Weights of a small GPT-style language model, trained from scratch on English Wikipedia.
Size: width 448, 7 heads of 64, MLP 1792 GELU, vocabulary 7717, 34M parameters.
Each number is 200 + 40 x the weight over its row's rms, rounded and kept within 0 to 999. Layers, rows and columns count from 0. The size before them is the row's rms in percent of the matrix's.

# k: layer 6 attention key, 448x448, rms 0.0928, rows 395-419, columns 64-127
# q: layer 6 attention query, 448x448, rms 0.099, rows 396-419, columns 64-127
k395,096,220,199,194,276,137,268,138,289,172,212,172,155,121,256,140,161,254,168,174,204,192,169,195,214,202,174,204,166,222,211,206,195,229,245,188,198,175,195,232,195,238,244,177,181,250,178,213,183,189,177,219,234,189,124,169,179,186,315,245,152,252,153,257,188
q396,091,201,214,289,174,196,211,206,234,193,218,172,200,223,230,175,281,262,196,202,225,128,219,168,249,203,161,239,204,219,251,152,226,238,151,159,259,169,192,234,184,125,195,234,216,237,112,185,169,176,261,217,188,186,229,184,250,195,234,180,253,210,250,178,173
k396,089,226,212,201,191,279,199,185,189,227,302,234,189,191,224,181,186,210,214,252,226,198,212,184,214,135,204,166,258,236,140,162,233,232,282,228,185,212,211,203,210,156,237,211,242,241,267,257,255,134,210,146,203,226,204,186,201,286,252,156,216,144,181,217,145
q397,090,184,218,202,171,230,145,211,162,246,182,264,225,171,202,150,211,180,180,147,203,149,248,191,236,204,180,216,209,99,237,212,206,196,227,195,261,191,175,212,170,216,200,187,184,168,115,213,200,264,308,187,143,255,231,197,256,261,241,183,207,225,148,193,177
k397,096,210,213,125,164,231,277,201,217,223,233,181,211,250,237,247,169,230,235,176,205,132,182,216,226,154,229,202,207,197,292,205,185,219,178,199,189,225,178,186,158,167,212,195,230,209,242,171,167,278,183,190,152,213,213,128,136,232,154,184,185,150,205,144,108
q398,092,212,163,155,205,170,202,240,143,228,270,191,229,219,187,236,218,232,204,185,175,235,201,187,222,237,227,209,197,275,208,207,196,117,162,236,205,254,200,228,163,176,248,164,217,152,174,167,137,180,159,193,147,184,195,183,197,221,273,227,131,197,172,277,215
k398,096,209,211,197,248,200,139,239,181,241,195,181,185,114,157,294,196,199,215,172,189,197,200,231,183,183,241,142,252,197,192,202,141,183,251,172,129,267,257,137,174,165,217,172,272,135,214,241,213,137,159,209,223,215,252,200,258,257,180,258,174,248,278,230,170
q399,092,212,186,208,238,219,182,237,165,278,196,144,174,239,226,153,198,163,139,210,168,256,251,214,194,193,223,205,159,139,165,155,209,109,106,240,160,251,232,147,143,205,240,223,172,285,199,183,188,256,180,241,295,239,230,218,189,257,204,223,200,266,218,252,166
k399,099,189,205,222,245,203,271,188,211,271,150,182,277,225,250,125,133,228,258,194,194,183,234,227,213,263,180,253,235,139,156,234,185,196,56,196,148,205,155,223,299,117,261,199,256,283,141,137,212,180,214,134,220,156,165,191,164,223,211,217,226,168,124,180,197
q400,091,207,128,168,198,208,229,129,159,210,119,197,203,210,251,175,232,225,187,170,223,177,191,222,207,186,135,237,257,99,246,228,251,148,205,193,216,193,151,158,184,286,182,204,199,262,146,208,183,200,164,187,241,222,183,169,206,192,206,121,204,229,291,193,140
k400,091,165,180,195,221,201,218,175,243,211,155,225,246,176,209,230,172,232,174,237,212,246,179,234,97,177,168,253,203,207,216,208,169,137,247,220,294,183,177,127,123,216,208,233,142,264,175,184,228,242,200,283,182,121,219,172,242,227,246,211,161,133,220,180,178
q401,092,184,196,252,184,200,138,191,173,135,288,220,241,170,114,215,190,187,320,174,218,283,250,236,196,215,209,223,181,214,146,234,256,162,203,242,217,252,167,177,165,155,225,240,187,149,205,204,266,286,207,142,198,202,307,146,176,194,185,231,225,183,180,110,235
k401,096,217,262,235,230,264,188,165,146,186,192,134,226,215,201,227,224,267,165,191,172,180,202,195,207,166,231,156,236,211,201,198,185,219,225,218,208,181,130,166,179,133,216,163,210,126,203,182,215,232,183,213,165,250,210,276,272,183,205,298,122,152,134,199,157
q402,094,166,214,176,224,167,196,212,188,191,270,234,243,263,239,183,227,174,234,135,271,206,231,158,186,215,190,172,155,260,139,209,170,280,170,251,184,178,163,196,246,180,167,143,182,207,252,250,197,226,231,152,145,228,123,176,215,203,232,221,186,229,221,171,241
k402,095,143,236,220,194,200,120,156,206,207,233,202,167,145,227,182,242,219,201,141,194,166,204,213,162,203,153,204,161,192,177,159,187,261,155,192,267,186,257,244,163,120,157,158,221,262,170,196,135,159,190,159,206,118,158,157,153,219,192,155,196,181,133,136,193
q403,094,220,190,137,211,265,176,188,78,179,208,203,190,203,254,197,192,258,106,175,265,220,279,246,234,160,195,160,234,176,148,266,239,293,228,200,164,183,233,175,228,166,182,203,152,232,189,201,210,249,205,136,212,195,209,220,217,102,255,160,333,144,221,275,239
k403,092,171,222,121,129,210,169,157,229,172,238,239,206,260,161,171,191,217,260,220,213,248,234,147,233,248,239,199,198,162,192,237,246,123,192,203,275,180,125,178,234,143,205,202,226,167,318,224,227,162,141,194,178,250,194,211,212,209,249,211,217,214,144,191,268
q404,097,139,265,197,185,258,182,219,266,210,148,198,191,177,272,195,211,191,122,209,244,246,144,183,187,229,177,214,210,236,168,191,192,205,204,133,272,180,219,207,160,215,178,204,143,234,151,122,181,217,120,159,255,193,249,254,220,160,196,221,101,230,243,242,258
k404,098,166,194,162,166,199,195,188,121,180,167,158,135,157,232,186,283,153,177,237,151,221,159,228,180,161,199,255,219,170,210,147,213,199,195,222,183,266,167,128,246,178,235,230,188,173,276,242,287,165,248,145,185,230,244,195,241,207,183,180,191,164,221,244,191
q405,088,266,189,210,154,233,234,192,194,171,140,214,154,218,135,238,209,231,163,193,220,151,208,199,180,202,193,197,237,210,230,212,240,214,166,222,137,218,155,295,206,214,220,154,205,192,203,299,259,239,179,167,167,237,244,227,142,275,149,123,203,208,263,188,211
k405,094,225,158,321,155,225,206,267,170,179,172,175,192,249,197,250,222,198,141,184,222,250,177,126,244,142,201,145,157,183,254,152,247,171,264,263,177,156,214,231,188,168,200,119,179,185,259,210,215,179,167,188,218,235,235,252,196,193,231,244,172,234,215,193,212
q406,093,184,298,190,117,224,217,257,179,186,174,203,258,217,157,246,205,222,217,183,270,184,271,202,192,127,202,205,194,250,201,218,166,229,226,223,160,141,219,221,270,211,165,106,160,205,214,187,228,143,135,215,172,206,236,218,288,206,163,200,190,191,67,147,178
k406,095,153,153,282,181,232,228,189,208,210,133,212,215,143,187,183,230,142,240,187,181,155,210,251,189,231,240,231,191,297,199,287,229,196,322,197,256,209,187,142,192,129,224,238,181,218,130,155,172,197,277,174,210,198,252,243,273,204,112,245,243,185,93,147,196
q407,089,183,153,157,234,215,127,192,209,140,201,209,187,191,171,223,303,248,196,172,154,169,181,143,172,205,231,164,233,226,186,217,139,168,238,251,171,185,127,197,180,201,174,174,183,166,243,125,207,188,234,219,162,232,212,249,165,227,164,187,241,118,254,209,169
k407,089,158,187,112,212,202,230,184,188,233,182,189,223,169,257,147,206,223,209,156,195,167,152,163,171,231,107,233,235,260,189,282,203,195,130,225,216,143,239,199,239,155,211,216,210,218,208,183,191,154,231,203,159,204,199,168,170,247,187,220,160,200,209,197,266
q408,092,177,90,198,204,241,136,231,245,211,192,222,200,169,210,152,185,188,209,209,173,186,196,174,162,186,166,212,227,224,210,270,189,178,207,184,176,193,219,190,143,185,132,231,249,285,234,224,168,236,236,219,182,120,125,196,234,159,88,228,241,173,150,145,210
k408,096,196,185,219,149,188,251,269,237,245,209,197,183,163,229,147,186,216,189,183,155,155,163,188,183,207,195,189,214,312,216,161,171,189,123,212,205,229,229,171,179,286,318,240,182,222,208,210,169,200,236,211,275,243,221,220,178,201,185,253,298,172,192,213,229
q409,092,273,289,158,244,175,233,198,268,247,188,238,160,206,253,223,157,174,221,188,209,176,178,214,228,196,208,227,185,227,194,202,112,193,193,204,150,307,178,189,153,220,205,182,211,204,203,212,153,161,327,132,174,236,236,170,190,164,176,256,236,216,204,225,207
k409,095,158,194,181,209,182,201,267,257,200,201,221,177,203,196,154,224,230,162,191,119,154,188,132,177,254,261,233,128,167,193,163,171,212,263,209,139,190,240,262,175,211,242,131,194,191,166,203,256,161,261,148,229,270,177,210,145,243,187,193,230,125,214,181,195
q410,090,241,184,288,122,209,232,233,202,180,189,186,244,205,207,174,206,197,171,192,206,237,205,225,280,187,205,205,141,196,161,206,227,256,212,142,201,187,266,120,215,240,196,176,208,139,223,191,222,186,212,233,190,201,206,230,246,261,278,224,196,178,255,121,220
k410,092,155,189,234,216,286,140,228,174,248,214,216,156,229,212,226,131,138,147,146,207,207,235,217,146,133,219,159,159,180,235,180,227,192,199,210,159,215,148,189,123,229,192,179,215,259,249,153,148,121,189,99,247,184,70,179,306,179,186,249,259,154,193,166,213
q411,091,211,154,212,181,244,181,194,152,153,152,194,192,198,172,187,216,144,253,314,161,164,271,191,232,235,190,135,171,192,305,185,198,210,150,149,176,175,115,159,204,215,271,197,220,157,182,182,211,126,181,190,194,145,188,205,228,181,168,182,199,155,177,233,253
k411,096,144,188,244,172,192,114,169,194,266,250,231,216,142,171,203,230,202,216,218,191,189,131,207,232,203,270,204,192,269,114,249,206,188,207,293,191,119,170,234,133,187,199,189,166,233,263,236,252,167,194,174,194,226,223,234,201,228,200,192,187,153,189,205,240
q412,090,280,145,149,255,240,232,126,174,238,193,238,202,246,174,209,181,154,181,216,202,165,155,187,164,136,136,204,136,214,294,191,221,217,84,221,172,197,265,131,231,173,174,250,189,241,201,207,214,242,227,191,232,160,209,220,185,166,179,245,210,168,173,333,197
k412,094,216,286,111,205,212,224,207,212,218,225,199,187,253,203,237,149,227,253,140,178,169,211,247,187,233,102,224,254,160,227,201,152,258,222,259,193,198,228,219,196,159,160,171,187,230,265,215,236,185,216,176,213,244,184,196,220,215,200,187,238,198,243,362,177
q413,094,266,195,183,274,204,254,197,190,145,197,199,128,201,150,136,185,217,180,237,213,199,217,190,187,202,185,195,195,197,199,194,159,222,198,226,219,131,204,193,211,122,147,222,207,168,255,181,158,206,196,219,162,180,180,275,131,231,245,150,253,257,221,191,216
k413,096,157,241,179,222,153,229,187,209,199,210,266,193,206,160,234,167,270,172,176,237,204,227,173,201,201,265,180,150,166,201,164,200,232,154,172,193,212,171,175,175,146,208,169,147,111,220,211,174,153,266,200,110,186,193,205,179,185,171,139,263,158,205,209,198
q414,087,180,193,187,128,255,136,215,220,206,203,212,179,149,169,209,157,247,176,149,219,204,304,241,177,218,169,156,212,199,165,188,185,161,165,235,205,262,177,196,264,160,176,188,158,185,170,230,264,196,273,199,221,139,221,244,276,251,205,180,145,194,247,242,201
k414,100,157,198,158,185,283,224,217,269,243,155,176,258,187,221,163,283,101,162,215,200,209,160,309,149,179,183,175,234,183,202,171,164,154,191,168,249,265,219,193,196,170,180,146,224,219,179,170,217,259,135,172,249,213,274,227,202,153,175,241,176,190,169,259,137
q415,093,255,195,181,244,168,211,201,175,229,187,275,199,185,209,211,196,185,201,195,239,221,209,299,291,145,181,173,166,133,185,196,209,224,157,261,117,227,198,260,179,165,136,230,164,191,195,206,251,236,199,206,204,180,245,222,207,275,193,192,201,153,168,185,261
k415,096,256,198,156,194,216,244,221,162,218,208,230,266,238,198,210,195,189,201,241,149,240,167,271,140,245,184,273,263,172,210,168,168,194,206,205,125,184,130,159,190,189,160,199,187,127,147,184,210,199,211,257,223,222,115,193,211,230,150,213,232,123,193,233,163
q416,091,229,189,223,228,190,267,184,243,220,218,188,136,296,183,165,204,217,200,280,226,243,183,169,191,258,208,221,187,229,140,183,234,223,171,116,198,207,214,252,218,193,245,232,260,109,242,197,265,241,227,284,182,191,224,226,199,148,156,198,256,279,238,189,249
k416,094,201,190,167,191,201,176,246,168,270,255,181,162,173,179,132,142,197,221,193,202,213,164,171,251,223,200,171,318,242,172,192,159,188,223,136,239,179,241,208,230,171,186,208,219,233,162,212,225,167,180,173,166,226,231,120,167,163,209,217,187,176,194,231,175
q417,096,144,197,298,200,134,218,232,132,230,189,199,204,195,241,116,202,186,257,194,130,220,133,196,271,138,246,229,196,134,161,181,228,326,189,212,161,254,237,177,188,211,90,204,158,206,216,233,143,180,162,261,252,213,229,212,172,184,261,143,118,207,109,153,231
k417,098,194,141,269,227,221,256,278,142,188,219,249,208,258,125,206,153,170,174,204,177,223,193,197,230,229,218,183,165,215,198,298,166,267,180,245,277,189,275,230,143,163,186,209,228,191,246,249,193,170,118,260,165,206,132,269,236,245,261,192,206,200,123,261,171
q418,093,216,189,186,181,154,203,234,158,247,157,233,138,221,169,200,227,258,208,251,189,211,211,234,220,256,252,146,146,206,205,266,201,233,241,180,146,160,170,204,233,189,208,245,210,216,146,183,112,255,222,262,232,179,180,174,185,186,189,152,262,213,198,224,142
k418,095,259,211,137,166,201,131,240,165,232,223,193,205,289,154,268,217,158,191,190,240,262,169,217,185,210,147,249,202,262,206,227,148,240,263,148,227,207,169,182,227,134,214,233,240,174,165,168,202,263,277,146,243,240,212,219,166,201,149,142,109,156,181,217,266
q419,092,253,197,230,192,268,213,217,162,278,148,197,271,186,295,148,166,177,209,238,193,215,275,201,171,193,221,179,197,160,169,174,277,245,141,279,275,216,147,222,175,201,220,221,233,290,250,265,194,169,187,214,174,226,145,207,230,186,179,208,257,197,249,178,252
k419,093,212,193,211,194,247,196,225,172,152,173,228,244,239,202,174,239,193,159,165,255,219,152,239,138,287,241,125,167,272,260,223,173,187,177,210,204,191,201,122,137,207,184,189,169,213,189,224,277,232,174,251,266,246,167,182,143,202,212,248,165,287,214,203,200